Each number is 500 + 25 x the weight over the matrix's rms, rounded and kept within 0 to 999. Layers, rows and columns count from 0. Numbers have three digits each.

# up: layer 5 MLP up, 1728x512, rms 0.0548, rows 593-627, columns 0-127
# down: layer 5 MLP down (transposed), 1728x512, rms 0.0406, rows 593-627, columns 0-127
# gate: layer 5 MLP gate, 1728x512, rms 0.0527, rows 594-628, columns 0-127
up593:525515467469485499436564484486512496496501464495476516503493555484494489488508527538551507506489482518497501539481493502490485481483518496527468514502474502467488517483514487515541551489533497507497476484504496525496516529504488524519497487486497472503517495505486485528497436483497487486514504505522528489498490513495504482513455514476493543491493479504448480530528506478473563451531
down593:485483461479466489511557520501459498493522519467441482446486504475492505526499530492485524493474508579462533468477486476504495542475443503526469513498486478515526531501506513497496526498524486482497460518404499519501502538526483517487453529471498488492521518509455491524498495448464489460516558505514492501508476530448536494516495511522529503496501475499475526525475526505497495522535
gate594:482493473461467499501499503490515534494494491512514533528490550487465429567507509541477500470480477536490519503461536504475519536447511499555469512478487474480517519535479504510519463412508499500481475532471515488507483489511515527477453488488498513517520493473513483517512481544524457487547549485480467510524528475535515539522511509501472495531529464494457504511454505497534516511474
up594:489511516502508507513499483463483504477548500552461488524506523520502509475520492472535489487508520483500509511536468521503484566487460501481478483495494503523519496476480513513502527469513521520484530506493496509482518494513458496466517492504477486508472478461466502444474478466477501489501480483508509505574494494466485491485564510489534507497488477461534503492492471508501510495481
down594:470545497494507505493497503468488516494483512514496495506500541544482497473448474504499487499518468533453482496518490473562510553558507473527432455524477511503476478480505533470519523498491481507465487513504519498493479485514495494511485457470524447523540466496525498517483502494466506469479537519495489499455510528500541536505545477505505477522488474505526470485499482480503502475460
gate595:435479488521524478498535520517520472531490445532452549463476453516463506528502492487505525494537489518509505515471509529466457496479463500540485525500531471464515542532517518556531522468491494533499531488487530527514482514492489498526472501522538530576489509475496519497512536473499441512528535524560537490491541468555465522479503579508514469503503490518372468465456487541466493560488
up595:473504514485508531525492511489499461490528501490497525524460529524521506502483493486477503484516470488478477552511495488500494474514522489569537532461504496516462508431476503552452457531537495485508496493516518498501483491523486557444502514498516490490522504481493472561486484482543504479471511555484495498489466484487518497543477457461539472485472491492502475491484471554492518533482
down595:504511464512534502487495523457522488496516497508488505511513497537496466504500497451487480443458500590529481545514530515498525498498461517551495508506459533520524497527532479486489551506482499493492477469440506502461492551520455502489485483477494511521489502499503500557526473456485456502517611480515554479520497522549497515496473511483545533495507475526585544497515496519474503511499
gate596:482539456451509464527521509501476507504523517478508489484560508506528497511516479497498569533532494488464496512475553543468458462517505489449508519516513492451500526509494491486466499471497505539492479522480501523495474546517500456491468528486509479501501544534525485489495477520489496486527518495531504512502491530519513482497505497499462492448492503536456526506474503509529524490471
up596:478475538527480509501541450526514487472468453476507488498519497519485498476469519503504511482468494516484473473506488527474528555461527461486476497483510532522477476473520496516579527493517503485539524461496467491487526487503474456510502497560500488535493485508486513493507459475518485503501522518470509521484473489451480516506467491497468512535524485473528498478513470473488526547523
down596:524522478492531446519498488524500476509483554506497477485522513529497490488501467502474499482496506568526531504485542503470489490463496492502480465504498509550512481512520517503466450512481492512485495510465513480479473485491476514482460500457516486499497512529518525524545477495487490522486514478518492535511543513522496478499511478511497494511484467494438519527506469489557476472508
gate597:483517482458471487498491515516542554460482492543533502524516561503481512537510512447475542473496491506496503523501524519482464505505504526491508524487480525519506482501493513480556458471510465521508488465479539516499510472521466531506463455481515470484549545542464487486505478482501479491495506510493485484529531532517494518495500511527473486540503458483461519503550523506526525504511
up597:460523502494482506485533550511531451537501485490510508533502537541479456489489470522486520492528463474512468503486451485498495462472492480510494468446548495478488503483490452500465525560519465460486502523494497507478495502456499493502487474475543514522477501489487526531511525495507500489506488490521480479501495479517496478495487469477495509489494477500501502496473448554505461531503
down597:477522527461531530479488551507468499466517516514542495486500497497492498535520517539496515526493484471473488498456497520482481460510480491516519525471508478510525540542461466560532493506520493512478494528491515475437458488492462475486509467473476526481504508503524485508480505476460505486466499493520476480530524535517514495505490478479531530477554499472496492471525504532498484473541
gate598:493514502476473476491509510467516517552476500491540513527519539545494479493443559469479544463493505534482494520506491520502495559532521500506507489526505454442499494552494458510572497455487508511515494484484492463446485473533520426506516515499487508514514491511507514469500527469501522478534495514506507472463507483505541509526502539539507456453514478483483495532545522525497486460452
up598:446542514517466497461519508493495473513532510513515533514532501503531482511466493473508503467494537513478554512524517512519486497467526559519507555504528505449501477521475487523510483466497472541513460488481476481478482494528497481521444510486526507537534519538522483488501479479428514483507526509518449505496498534544506515533495524493515487506528507494490498462452491501496480480492
down598:505454488512508505469442474441488497514505495461491448498504488496509517480505500498555498493479552504541473513523506537462527500528502540497486517552472511492539485474499549480497498488478502546515498518518475497542509499490493498510491488482525515485476498492507502509533516549499485473499508484479471501507478492479493495466516482468520519487522462503478489525490468452522510466482
gate599:461478489491530477508485495481476509481535546507470491494533529536497483497495495492518494491496471505451495491472489471555513501510543473459500473462491513534464514483501462532518483499497496483504471515483488518489474514560486481491472500499512516479486509432497510528554534504452478512495480513511506515507486513491487512535500534497499555472501517534483502484546490480508500513466
up599:551516482514505512494532457446432475486504471490499495505508473468505526449504513547503512454522486492524448478506510519485504540519501553513526511454494492510476490533509517513494501491511482504504484516502486490483533508505462516488557512532498501488491500493492507512527496495527494526487501559503506523517472518469480539503534488485498566483505508471493483469464481480510489484500
down599:501460487518488471489551533515521536491502525513532490464481531511499509489484487453443498503506511509484515500502526515500509499507478535506506521496515469499521485466491463526512487499503524479520538520477499507506473523492499475532528513487532503506520517499510515501500497497490477505475570470482534486523511479488501484540473504524474497507493530527475485537445483467493499478451
gate600:504480526510488491526485448523536496526470475502482498483455501475442509490518472525527485482468455518487520487497557512470504489469510493530515527520522417530504501504500480502465487502505503537482481483488521490507516473515472485483503554504528465534529477477462466490468489548498480525555513494488477495540512508504519468512497486501479524504545502508477513465508530482539499501524
up600:498549475489470503469544504481485480488510496507499518479513521468482494480464539519466466493494511526466468507539502514491481538523520526528499519536477570483515509489488510524482445490467500486505497524478519450500482498473464509465487504435508497506489526504493507496516477498487472529492519484468504494500470484491479454544480497488505510540504474526499474519507505497505491543515
down600:530510555469528475514474498468508502499580489463490503485514481481511511482549500538463523545507527438477471521493505465493477489474515516505510465493506471466487485483500491507490540474524489517493522518513505491466466504544521500509545494482499501498494481524482511499528499520506485492494438532502491486506489487514506534515537436524486483495470538471505508489514475535526503487495
gate601:512518530501464454479487482461509493524480523535466482507486491506549505506504508510491493459508539553506440488471531513503497526518514487537482485488492484481546487504513483525508481465455547510487539470486552467483506537489498495516489509473522530525478521524471481490516515527479487522485542470487467534536498467476456509526488501546505492508521504467450496476532506484514448550486
up601:479512526529516511497529481487500475490491530503496497567467487476534470523510442498479517530497488502493472479503506507558519491485508495503508481550481468482516467496539491481477467480484509489500488499513466525530503477481499491500520569473511528502492480532454456460507471512507472496475447501455530491515486452518492505527491451477525501509500510519419518524524513527511514496523
down601:450496458467494506494522537471518478529510511472486545515446513526525493531496506481483481506494506501486541509474487432508475506496509475486480498473496525506490532486495506473515436533490456503537461447466510473476494537535488481533523510460500505462480588462512491491508465498489562461470568467473532496469474512478460547537472446499546520533461534505507555512467506477470516548577
gate602:495501502440475477478480487489490498482482497563498516499484539465513506456500519486513530519497475498521449520539480499475487464470537479485518487512496501459491511553480479543449497459510502548504482462496500515507461451516486442533518542434499431518521500499508460512475519482498457530565501526495499493561522484528531479515504492456503483489545557516499472451488489499474517497547
up602:477504507550560434476504486488501506472496495532522478501492536477521493511508500507528478489530519489481508459556536494509427506512422519436510486508454540527509499547518495494534544485523505498459437561482503485522513509490548493506481471518480498461460523506464487546559488496505494508531457529517530543509495549536499457492492487512484513494457505467515484541503512500478518495508
down602:520511500447479489491510520509485513497514515507443538556540526546556482532551487496478514537524498468462467480583496483485482509521550469524487521513493534518493506479472486531503537462477483495538521503520485505463502498474483482513515499503536488518483484554492526493492509504488515501466511503455497497512487451525448479502520485521498527512537464459521531494573504505469458457479
gate603:498482464507494539479490519489526471528519470456527503497490505484463472502475566520470545465453461545467466505516545536476466514497465538466497486515506517507520568498482528518461528531499484449528536532487524507501480519534495535510493483480519532516573514484492507542486480521458469497571533536476526536496482514476525502474515477511529474490528522492467466514478476484501492494507
up603:530449435499534491499497527501537540502515518480520523473539514500483511510492470461491521522482502495487516492456473465500502485489478524488511496511506473503468505523483500533530508505529541428489487489489490528470492510504519510519537490528477511440490502497500508477503560511488507499455512497524498461511490516515510519471492522474487492462493523499499515464523470484504500483523
down603:510517493502500469489498493540539482470485486513497532501458478503495494525514496500455492521545506508511503530504496519479509507526502448495514481488496457521486511486509488510513497519516503487478504482532482520481454475540515525514450521487480493496470542520498504505492513501532534483489464523510480520521474498469483516505534474538487479529499553478445521513543536458494486506515
gate604:517484478517490528498491469475502463486517465562513449532523530450515513507519505434482534469533531543464505460526526460483474515537467516480453478479469508502485503494494510497541474470505505527509513476479486520521513508527491529521492485509492453476501561478514522481522524472503519485540494506500541509526523505525536493483535518514491523501446502446506484487502462501493493481496
up604:477496441478471514493449474470493560540512505510499511477530519498472522485517500455489489504472497489496507524498476494524500498538525506527490526486500495487480493476478475484516521499492498445522501515494504476512471520501501496467469507476475474490465495495526499493518459526520512508479447486480462468546514507467485497510494535504536490508538461524493492519513505493514482496507
down604:519462484485495545584518506472438469468483464498466537535507519442489524473552475471456510492495487470492521524508483493505511495543469512522450525470507512482507481470488521501550515502512511483483499438539474467540529521490487478512515487522537500485505565550519500479533472486456488515519481473497497530538531528532502498499488545514477472503520506462496505522512500486475487529535
gate605:530478497451509526497495538446468518493473470501537480503541497482500516533488501553487521469506452547495525457525511479445514530450496507524515507484473505503461490547500456484522513507465497512466485529476517518520513522522492532449493481490483523512480537472475515491492444506493456504532521528504521499495498501485434477527483511464491533499514494480501490532526484532506520526468
up605:481522518542484486523497483489487447483514497512510458492504452510497501479465518484483477464486511510492471537519509445477505497472522491508525503490494498475504519505409486486511475545506450504514494527477507508492516471488537533535492505481511525515523496524520514461465495500451552512489509491526525509506481488507496524563487503464487511520514544531467494479503490483485496510539
down605:507515459516480526524552497508485506508525547460468502505512473521468519482484484510522497500512509480500504512475521467458489472518498497499487523484555452506497487482497534501468451485494490480502519494525493487493484502534493495499477519534483528537497526525500503492525490490486533481524467488536485552469495462532518484477528495502503523501491495512487509466481508468459486561510
gate606:536487520513538462453478504454500508482497488547481487508513487520562533513477525450511516503505536492516474505519481517517483495515484522523516454464475505530489528523509565490495491498512545509491493475475535479534509542513546520507534506513487459491482504507493542468463547526509528456519535511492497502518526514508469489501501530537452511491548525479496449541512484493525504502539
up606:496494457492534513524473492481489476518468481564519520486545493530502475479466462503557504485507478514553500475499506502479516495491505559458546460469483506445521492550521499525485496500540506498497488509488515461519481512534463489468511484547519503490544504488526503502532533500501521487498494487484508506479500494497533506505540528487498502486485524501476479465509499484494465493470
down606:524537506547500492488459467509521493494503509502519448510503531514478522509471507478491499526461490533500504518516522476533513487502493519488472486520456515514524487517518503500491542489501539487469503473463520498497484497507524516506450499529492459535464525488481511455481493529509481487463517530506554485492482479506487565493455523484506488502489450515449516481544509504509472503526
gate607:550461439478512468488484512470430480476481500492537522490495484455458505477536476495540496488484530521475527503503492501511499509521488456485463504550508481483494524537478474513487535499495452482480500461453504467502480475552538507484519494506463546466501481496481508507495492505474460484486509478464445493501504489497528492471551549496507493512477477467481488534514507494491516460498
up607:501483507524500522483532510560522474497448511521458500507461498551525494483448459521488477481496516492529498455483529455493485501500493481533537523490459536503527537465526488531507491506506505505529495511506494524507502500506552484489498523533538487523529495458517522509461479498513546479478510531509501468489435501527466505482513518538492479491484461534512507517462510478510509529484
down607:470491449517488450503526481516487531525500462474517468520472514502470476452484485527530487509557492531432489513487508516507487510460508488463509484512490470555483482541482502562503503545455515461486446496470487503522495540484503506519499528494515507487491506492522503483516556504525469513536504510469431522478531505528470501509509497505491526513516503458512533480486495498485471557519
gate608:517511496509520488513481469521516486496523549495521455499444513510443524560476465472511526488495544483501510508514487456512496518563510484540507532517503536485441458504485513534525473510512568473496494526467537496520528527476464465499478497535543440496510508486488507501455489469513486501495499542507490511497480521537457527502513499534506478554503451527488496499471494520508507495490
up608:497488450525478534483447483516486485517454544538519493546499445492481471479503490580484459500533534476496504473512503504504555498481470520486514551505543447522515524531478496494513529483526468517525496484478552515505483557506499527467500484472531509484501547461538476521481489518524466479516515508447530484516492502478527506531473470463483488503512487501532512513500470502491518516462
down608:500496514521538485488484548507513510494445494490526514542511500492477522524502469521479507449503474508491476441494514490515462496494524456449515474504451508515527521526457455487521503494515455492518536495471542488498523479512457562500530491523508492541447524526506441497517465526497512530511535522519469515513490520492494477526502504510507524533560535474516498491498532483511519528459
gate609:510576494496480519522550495475468526517485503548530488477492510540516530512487550475466522455486529516496490498523478509513504569516491515553527539514526502489509527504487508521505522501497511492472525513449532524468508526507487491498455510499493473527509513509466529470479471462482492479515498579531493485498516486504507460521510531496493477512494506467484455498478503503502491516480
up609:510528511481533530528465509514497480512480482475472492487518517515484511570496463470502516506530446493541484513468495494531504483493485501498472480576500522514453455543527473520503531500540549505494500541523512506503512509493496490494501481516506459523507507498508482437502500501494485489517513495489516497548451483516490488464484485524510489532540510489497463483499494480523487506475
down609:494502490519510503517487519513467484467504496500497508482500499496481502520479543485481502527482512344476498506485472494509496491541477478496510501502546485524522531516480478502522492528462512466481476466657504490491506491519481457486484495510458533515523485525504460466488493510483512506512452520475498493513498497505529524506510516477500467483454488465509451507544531424507516490488
gate610:483515470503524496531499451493463482540524462484506499510530568547468493511531499473509536466448520554507516512499491458535498495534522466486492449475488474452425470484506495543497456546488494490514499463461481449500513523532478459503516475483495489533466500474512501452515524502521492538512507499539522532498465472488455528487497491526477523525430461515514487462527521538484506505502
up610:542526498527493517491533497490462517533542497495509430519487527520534481511468517510462498508520486499525523487446483472507513514530541525513543471487504465443510506457510504543473501498488546532497536529506466501502472491493527485472510520457462538488460493498512480491489476527547486510494496518546499516491502480498526496479495513536457436463505509522561531515526538481527551474505
down610:520500511533474536470518477460468509520485502501477492506504456469523465482503451508494483517565454485559485557523513455483491490500498543523499477511501496533505497491507499510484480462505521450507558517570471507452511514496527525510491507534513524514454512533460491559519504493519454506494492512507436484498482520508486526508513545495488516481504509478497562481499519547503485485501
gate611:496526499525533520494538511474509476476471489522513527462539504501504502511558472490500514521532461508513462475504500479485523528480477547454471512539465535498458538537486480503509496558494510509501492546477500542492452504544498476503504519495500441512490532506492504474437476480498503487535540542534483570531477526523487501522492490528483515463505568482514453503527488489497543492480
up611:476483517486555528508535480478500536487518534508554509535479499471526512569495481516497502554493498504508476544528516472487492504435503518529513492534524517529466490494495503521478493535553488496496522493486500528496483485500527510485501492501484535457542511495530518478537490470482491545508477543539475494497524499503487507466529528540543508446507510524535521504479548500504502560500
down611:501497494498494470498487542492507493499538518460530494523488492450489501524465497502486484480489503439511453563509516522452508492518523519476481489513512486531496520483464457520470535471499466494507514507580500489491527489456500534489483518485535514478500461500492505491494492505517489525524485479456504516488519549522492537517483490475515471544492516505498500515506492523518523504517
gate612:502502469487530484549520452493475474505464554480493480513514517474488466499428497505516516466519450499472470482499536528452491536547488509525512500498574473487501498465483497514517524493517534477486487498499512451524488478523481477516502528497525503493503484482521498501512527508522494484520504508526508495492495545466480508471455476475503513504517536497444491516518489529528504524514
up612:513485565516496512470480493497533538501481454518501478522492492458467541521524486498476532518506478524482452508472494537467497499451451498466458501493499428497500560524478519492527496499541506436507447510499498492482490476478465486488503488496478493493506525504462464480538517539510465502510528532490492511475483542514495492530516530514512505525504473483502494470511497507455494497516
down612:532486512473481496515509487535484524515483512502496478519534488527491467521455504484498483520506527509494523489515505520498490477483521523537534517486510472471520455500503498557525490513524505546498512538441494527477494485527503537501526499504519524505509491516552542493540503481501519458480508508537529523498501483529496481491480496512520550525509513503523488509556534509559520495486
gate613:480526503499503461514477478509508502487515501469511524503482477507495518480475510475475492491490485551539472508524470521491490485483492508437490522451517519472513485485565486486493459489494509535483492485493479446475517522492526528501487519531517458499514535530446462490511456516538457532465499489556510488492457486500512456531554498479526537497529495522472502527507504483492504528501
up613:547482532529478494469505461464495495530501503511484515462522517462520504483487498452497509479461485495469473494478450456481536488472496493490466462521522559491478516513494521541469484476509488503488452474500545523493522533475532494499443467471533492492504485462552504511534497509499509491550498499541522478497498521541506467515486539456491450517457528530481520562472525518499552503456
down613:506495529491516516563513520445482534501534481528476479558507527514476472543501524459543442484490534528581514496484498510522544519426518524489519505500532489511483539468495488443473472500489483510453504504483518510524496503489491494493506480493480481521515466520529511514515511485481499483488476544490487498486502461478495521480509437540520546535523498530517494497486512521483466486515
gate614:520478496486486491490496471520488540527491467504474486498490555559491535495494513510473511532485532540469541562516495487522514500480521476510524462494463499460489473486539443499540514521490505473480545518479515496469487485500438501500484527488487520463498490496474500483523508540508523544536498524518480421524517525512472548553490518517492516520494510502510487479508479526511494456514
up614:529449511527486484520482522508504488533492503536485482540482472568492495433478536535488528537549505496490521477462505464503463518462497459494461503458486568514503491521529502480489452524495473536519468460483496454537501466473477463567473489527497532473537500480472521495500535477502479513486515470521495506497503497457473484513533519505523508509485488448506548462450521483477529447533
down614:499509479486533478490498495476489478507502545433451507503460467470497521514503484490521498491507490508503559526517493509492473446532561515522513537501530515486530454450452515511466456486503495494525494512484492500475534550496464500516452485523469544490500520457481498524484473464537520479478491493505531468499504480474463496499472527536530529492449458460476475526495537499490466501501
gate615:524469499481521469510507467494511528438542496488478476491501489476470576512488500510493502499572527504492492459549472529502506515531457491492484484523499508499528526472475565500526524493481482476441465486501495500512472535533497475506486547490497512476491493474501497507469484479518494472449482507499487508443488526466519493507439515537494460452516507511511509507444533521533478449486
up615:493499444484489497498521464522479527530471537485521488456477464447518515476455506500487526487442492501497451505538519499489493508497521492496468493505468515509527511491460496526467509519507480514478493475500485464527481477469472487495539512490479480508475516513528511492541500483501479530511479501510489516522503456471491523468519515512534503482487457484493475503503480461475534502498
down615:519495478485476508495507532470510497467508510545515506487535508547444507519520483488522498468481465590537556501504532501523492506513504516502497514501482499504503503496520488474501508502461532491488474527433511500478498500484501487516487527481471486496519508505467492507461514484504476487504536493533561490513456494507516486500460517476465537507470512509524502482497519515509528534486
gate616:470516457496493466511496481486501522459529476502513508516544558505487511529511527500542527497509487493497502453478473515549469515506516444559515514519493522509514480516501511493478467501540511503491493505483503560502492515511483456536505520498465487504540478537484506455471520491473509475497540475487478501520496493480505517489547525481481536512539472458487462538523522525514520526467
up616:527492492448498526509505490498496522489507486484528514456494478484519489527491492463493526445508473484503587526495485516453498488473469514467504435513542478497514483512516499460515484502527530514523485498522486493455516533534523521513481519507535489522439475516489474527509499497514495503489498524525495510493466531512496525534489504465508476447505524511486472513539470475527482507506
down616:519487443493518494481489492482496477517541504504504426526494515482452482473497489493529531479505496531488503495445550525503489483506477460501483550528525505536488488520519480490521550492509490501492484517463467467517485511491503445525493463542541515509542505509484504483510508512549514495502454491498493470534491469524478523459509511512478505512491476485486500454510517470537495522519
gate617:521487489502501500448500503483462550470444446519454507520489497514462486538495536516565495492516500525471472479497493510507525484540482525505521528494518542490473504506488523480506478502447524510530517497495521502499487466503519489495528483513480482524500478465501513483504489529490506539507529529517459488499539480520480505502478510467509515515497539499490437462521518500495498451500
up617:491462481514518554532503500492505490534512491528495528510505485480475510522511505466543482487494520498504506481516471501516499492499508477483517521522498475497534570500507540514472484533469473524507501514489496482518542533500490532522533487468536502481498482458476464553508518533514511523487521495522523476517548482467506503507503528523463523475484467509505477511503473469483491514519
down617:495510476507485507480552505498503510496501490493477579506524483483503513526529483512510502521488487577491491478527522480517499479485447535484534442509476495505482524534509495524487513503475503496529544508476502527508517521509517498487484499537486489498549509505467479524466493516481581513493543523496538528521542473503531481494518494453524503509487527491552504501551539483501484506504
gate618:496500473501449470497500494501515493532507514513505532537545528524468506498529500488514477479524551521525544449497512530488468527510460529500474496494489478515476513556545452444503492523500491496507528492456484484504462504565507498508492511531482507524490517479480495519510482494486475553510519491509478462489496511525532501495491510527518488503503459522458467504528470524552499510505
up618:528445495508505498466478510498519456487498473524546495480493462513492540446515527477461495500460500487470506557477491502482513505460498538498525520514527506520505509495549482511516508529510513542488483472536487495524484555528503501496512513467518461509490557467523484507541507513494489449489504474501536492501446545500483476521515480466481517451497503471534490476502517469415531465486
down618:485503481496497491539471548512498483477512475506502511495476499465467551497445477464449522500488499440487515482462495550505481487492450495508571502461474496482543528489454493493494454524526500470460539486489544474502495506485493492507498539498504467503474498530489483486466470492505471466489506474479508508527483510529501515491522499473496535515510513446452479482538465506459526536517
gate619:512459494519489475534517510460467482470497522542510513518478545481458492493521503504522514447500529519500437442532506489504509488523547510475522458516517467493502505552537455433504512443514518501505497519501510566496546485498500509487512514482494499455545430509454504485485507500486485482508503455488500491469475512521509522479502524492491537509525532523478477491507483515462505461489
up619:524522526522553453485477501504466501493478513519515465479499475528433491490515476489537496542529548523503495439533516489563537485503482466475518486486475443509498521494504532466501514513527485507506513534488534520501511508504486489504540510490450508535520513471499507518484506543500530509470539498496494522480502557515516479542519503504502476465491507503503491500512502523529534520518
down619:477482479517514510502504465513470573515498531474494505492513500476496489476537461512504481541500496491478541528458509512489514496544519475530480477437519482504536514516483460497526508501517519467487515554508487515530533479531538472491556484551484512507546499489474500507470500506505479527519483490480519487501416444493491513487456484494536502494486482494559472551452507482524525496510
gate620:480463446458502526507525468524490504493476448516508484472472477470507479518508508480470530463479483520463443515523530481516485479527506482513490502498473504478496544510486458497508488515485544522472522520505493511464468497492497498504496493529490495487491497483527531476470501520511501492512485496466503509513494527486457505494464495488520528506491548509496479492486513459516510503473
up620:530496481503483492516461499493501515499499465492505470485469512498498513513492437475525428481504491515529530493515553496470509521539465504480541460502514519495573469500540470482530501521492561533523489486523507496494517470470500504517526504545512523533532475498481496498457505470454500507515493490480462508496522497507500529513517511526497515486508523481507544530477538504474510495490
down620:467505497515475482487486535456492497448500521477516463527537485482545494489500494503514536544479546558501500549511472547547509497481520512501486491502478468541506471523484502470506473442522505493491470465452462515510508523492534500539473508473512503519477516488507546485521481482468485504537551455519470497471512493515544513542500541460491488481497489510495465452487492556489455482501
gate621:504526499513465490525511438519486522529455459526530507508511536484515464515487523479458496479504443524535535493511575512491511524522569492560528496493534513506508490494495510479541451490466518526498486515505536513474517517516495531550478509503458538537575467519491480468514482504499496491510511563507518440489499485527485502511496527473490515519498471519510477510491536519545509534513
up621:546481476487505510508502511485483501485492499493512490445473488464505516521494459458458506478509492500477487461504509477539480490503477517507493480489510514516499505482490495452529545466480515493460486482497514488507521484492464510483505511489532519463518510514458496501482503515507490520508485530489497522493541542494508481499500492447503496491481512482504509496502514440491479480487
down621:504474522547493486491459537480532513493520537502542506524506509524508460479491528489507496495499508479501505499499504505492465495511509507507524526458488481493497528521514480500488513479483500488536545498574515513525530508501512522526477492533499505481485536486572484489474512496490531469500550509485526472482520477476486476510500515529501463474513498512494477505472490506491520512512
gate622:475470456495495525521477527475478521534497467518519479533509514507521527459521503471472490486550489503564452470501555539512500470468552483534493506540477529491485527505486462512539545472442527498542522490488490510507469525493440514498512475480496466461451551497496466487503563505522493501538504472500486498527494490522463455553477499523522499511497460483512501577495445527536535455508
up622:462527510499514545458486462457494486517515460526487475444508514505506498459544504491560483489494491493502498537518499476493518547478507528525519508517505515481510499504498488470547510511537471537492515532530518494492497488490504482512475482533454510516482503518525505492439515456508513498499496497503535489506542476504468536525522490515494509503505488545460466477491488493522564513503
down622:520471525496491459517498500512535500507479496478478556507527528553473502477535503522505517507488458516495452498473500480504537533522468519522480488542488513523481480523522533489509529488514498477479537501484425491510451475473508500538508483488463459458474496459491544470488562530494513436511481500521466492504537550504532468554519484491528506511502518517501485547475458496486492482491
gate623:528482544468531527490513526491487495542511515522463504475507506486491504508493526551487553456522454521477488501525511500466468502487493520533510498437484509467517461508473486499556479490475529496487501502480520493480486482493438488485500506467529512505540531479485538465515529479477507472450544507552491525525505508504474448530501528505471515496501510486480509506517504489516530515454
up623:466481532499500553485489506506492511477483497501495518480500476547545496486524519449498537503494463520507520528493499496465501527472525511473477510506484507526502489510531479515522489505479465481492443524479510552452532502518520537500469464496538493463488502479500499508554551523500465502530529509508475518533506513514447505506519504492466523503474504499479479486541442524510509523492
down623:519506515466497523521504537514473473529504477467486511530523519521506495503503476451483521526483507481525485500528467513507522508475474494529520509511444512509495528477507543520456515473515526472495503527509477522524514500529474499531462541486521525486495518546520560511499507514491545529463477491498499484519502419483546478512478489483505478511510469515517493496457480506478509465542
gate624:504486500529498496455524518512535529472512497539539539498520523499453472457546510473539505520523505537496523506490494510497531533530548473487487483509439487461519503490529469480514492500460521506516509536465535466520458498511488485469517494508486442532507509498466519501462522455481475520494503489474490525514482505516481508553467508527443567468510525517454472475510500510486540493512
up624:484500482466547492504504486527482458471469502498506515444475486540521455505490505526525463482519475492489480493532503513480523506550520496464510552548495448495488522492484470478521514476512497539518514478503492497530532507471520495470498547476447461516546436464520498464506524509490507485501503495523544472490511544524504513562461456461538522494518482491477512510465511519516542517472
down624:516491481484522493483523496459462473540561475504496524494441489532485477469509519474490498493508522512509498481508525506492488502499500503472508500496516535542494479506513497478554540503520560523525538509482505521493505505520506509438455523480475485527497495519517466522485548553514513463505524466493515494501469502515503505521484431517488500554499544521494486476505481482487477505494
gate625:481505537503483524511532509488498485535516538501542510508485483519487500474468498484532503509493467545515473546509471493490525516472472502509507505519473519520491535554541529503491477483496477512502513508471543471502488499536499508517446508557528466518489491496485517498458504485523452498554554519538498512516490520515481512497532516497509491459576520521498524520510478494468556527505
up625:496458531500518469467515443504497514558467445481554495522526546536506520499503508501498489536496516482515528487491462501472514501473510443530472548563499524459497481472505504532511508486503529532511490469510465454503498538500511523526448494550514528520507512480473500484469482452527547488516492535505448525488470484520500478481502542508500498452498480473478504468456546510489492499524
down625:489509514520481524474440530485473498500486485507468520487490511458509477482488499496465488488518487483531483496472494498454550558477524433509486487546484492453473518491510521501505517510504465527512541493521512518472457446493497478485522537459519527519474506582481456465507513501498517531465464495530478511532558532516481505536520487496489426498455462421556426508532556515445454491471
gate626:520493464517478444487519474492517507433453518488492478494493497467499472514530484516491526483482493538495489505538474547533512546482562508487520551453491493502492489493472541484528503488425496516495537501503508490501515483490533494493529527507523484521531493507507472484469450473492522525498505536477524490496501453529532529560496528476490536484503494530510464494547501555486488478451
up626:475487489526497482524496484517492479508472510467498504450499498494474492514523475517521512539477504499525467484480475484541495538502547525494545502496486454497463542517497510465476523503508491530525511482487496485552519460500498494490513521522547514544535562509474486485456500493474489478507514494474523527502486483523498484477508500483499509549498499473479474487461481465496479497469
down626:508466487487515496501473557515536462492493483489487503486527507481482515507524496476520514473414491491483486536511491433506479478559517513481481492453490521439516513486522520550497503547480503499489527480534517479503517460476494481532483507502486495497526520499467474523514487477485478557453479492489518507535500480534539503455521469506516491525499492518515524519529485500519451442540
gate627:488503496516520525531495473477490489489509520523497508464495491564448507547495530465489499450492516496472490513477494476533462488533507443475470510485446513504528465549456555537476459491510481477483538514484519502553501514498564488487528507516538451535491508486474504502466554450490559515489504472490509499525495457546483489457478530505483521502530500493473475479521472495473513487530
up627:546518507477465512444482510523455511525473476482492503491468502546482540484497520476454521471547495502515525505489485461526476493483483539496530528484505457501450471502451482508524529509508524491453532426466488480514468522498496476548473511506523486495484519533561505528492523528479491526501490498490526495525487553500458465495536494504484520500541495494512519510537524515498453509495
down627:496478497461457517508500455505452511542516495451480497516503469494512469489493512520464499524514530495491536470480524531509554508465473509514471534509552507483520465520540504533457542478534491521530509498503485560494532500498503495488506486525486548478491510515501450520509539512518448517497445497513478511489479485526490534531497494494518479505484474500511485534524519498524481465443
gate628:484483485483504533526495484462505533516522458487522452505515547482576506508503500489475537488537486520515491467496533485491495498516485541511485491538524530470524481492511471491520511520487537516499485530497517522508509490471459529539509510504462499506455515553547497511529487510549528447534503566498495474495488526521482527502492543533470505482495580492500491526509533511483526471509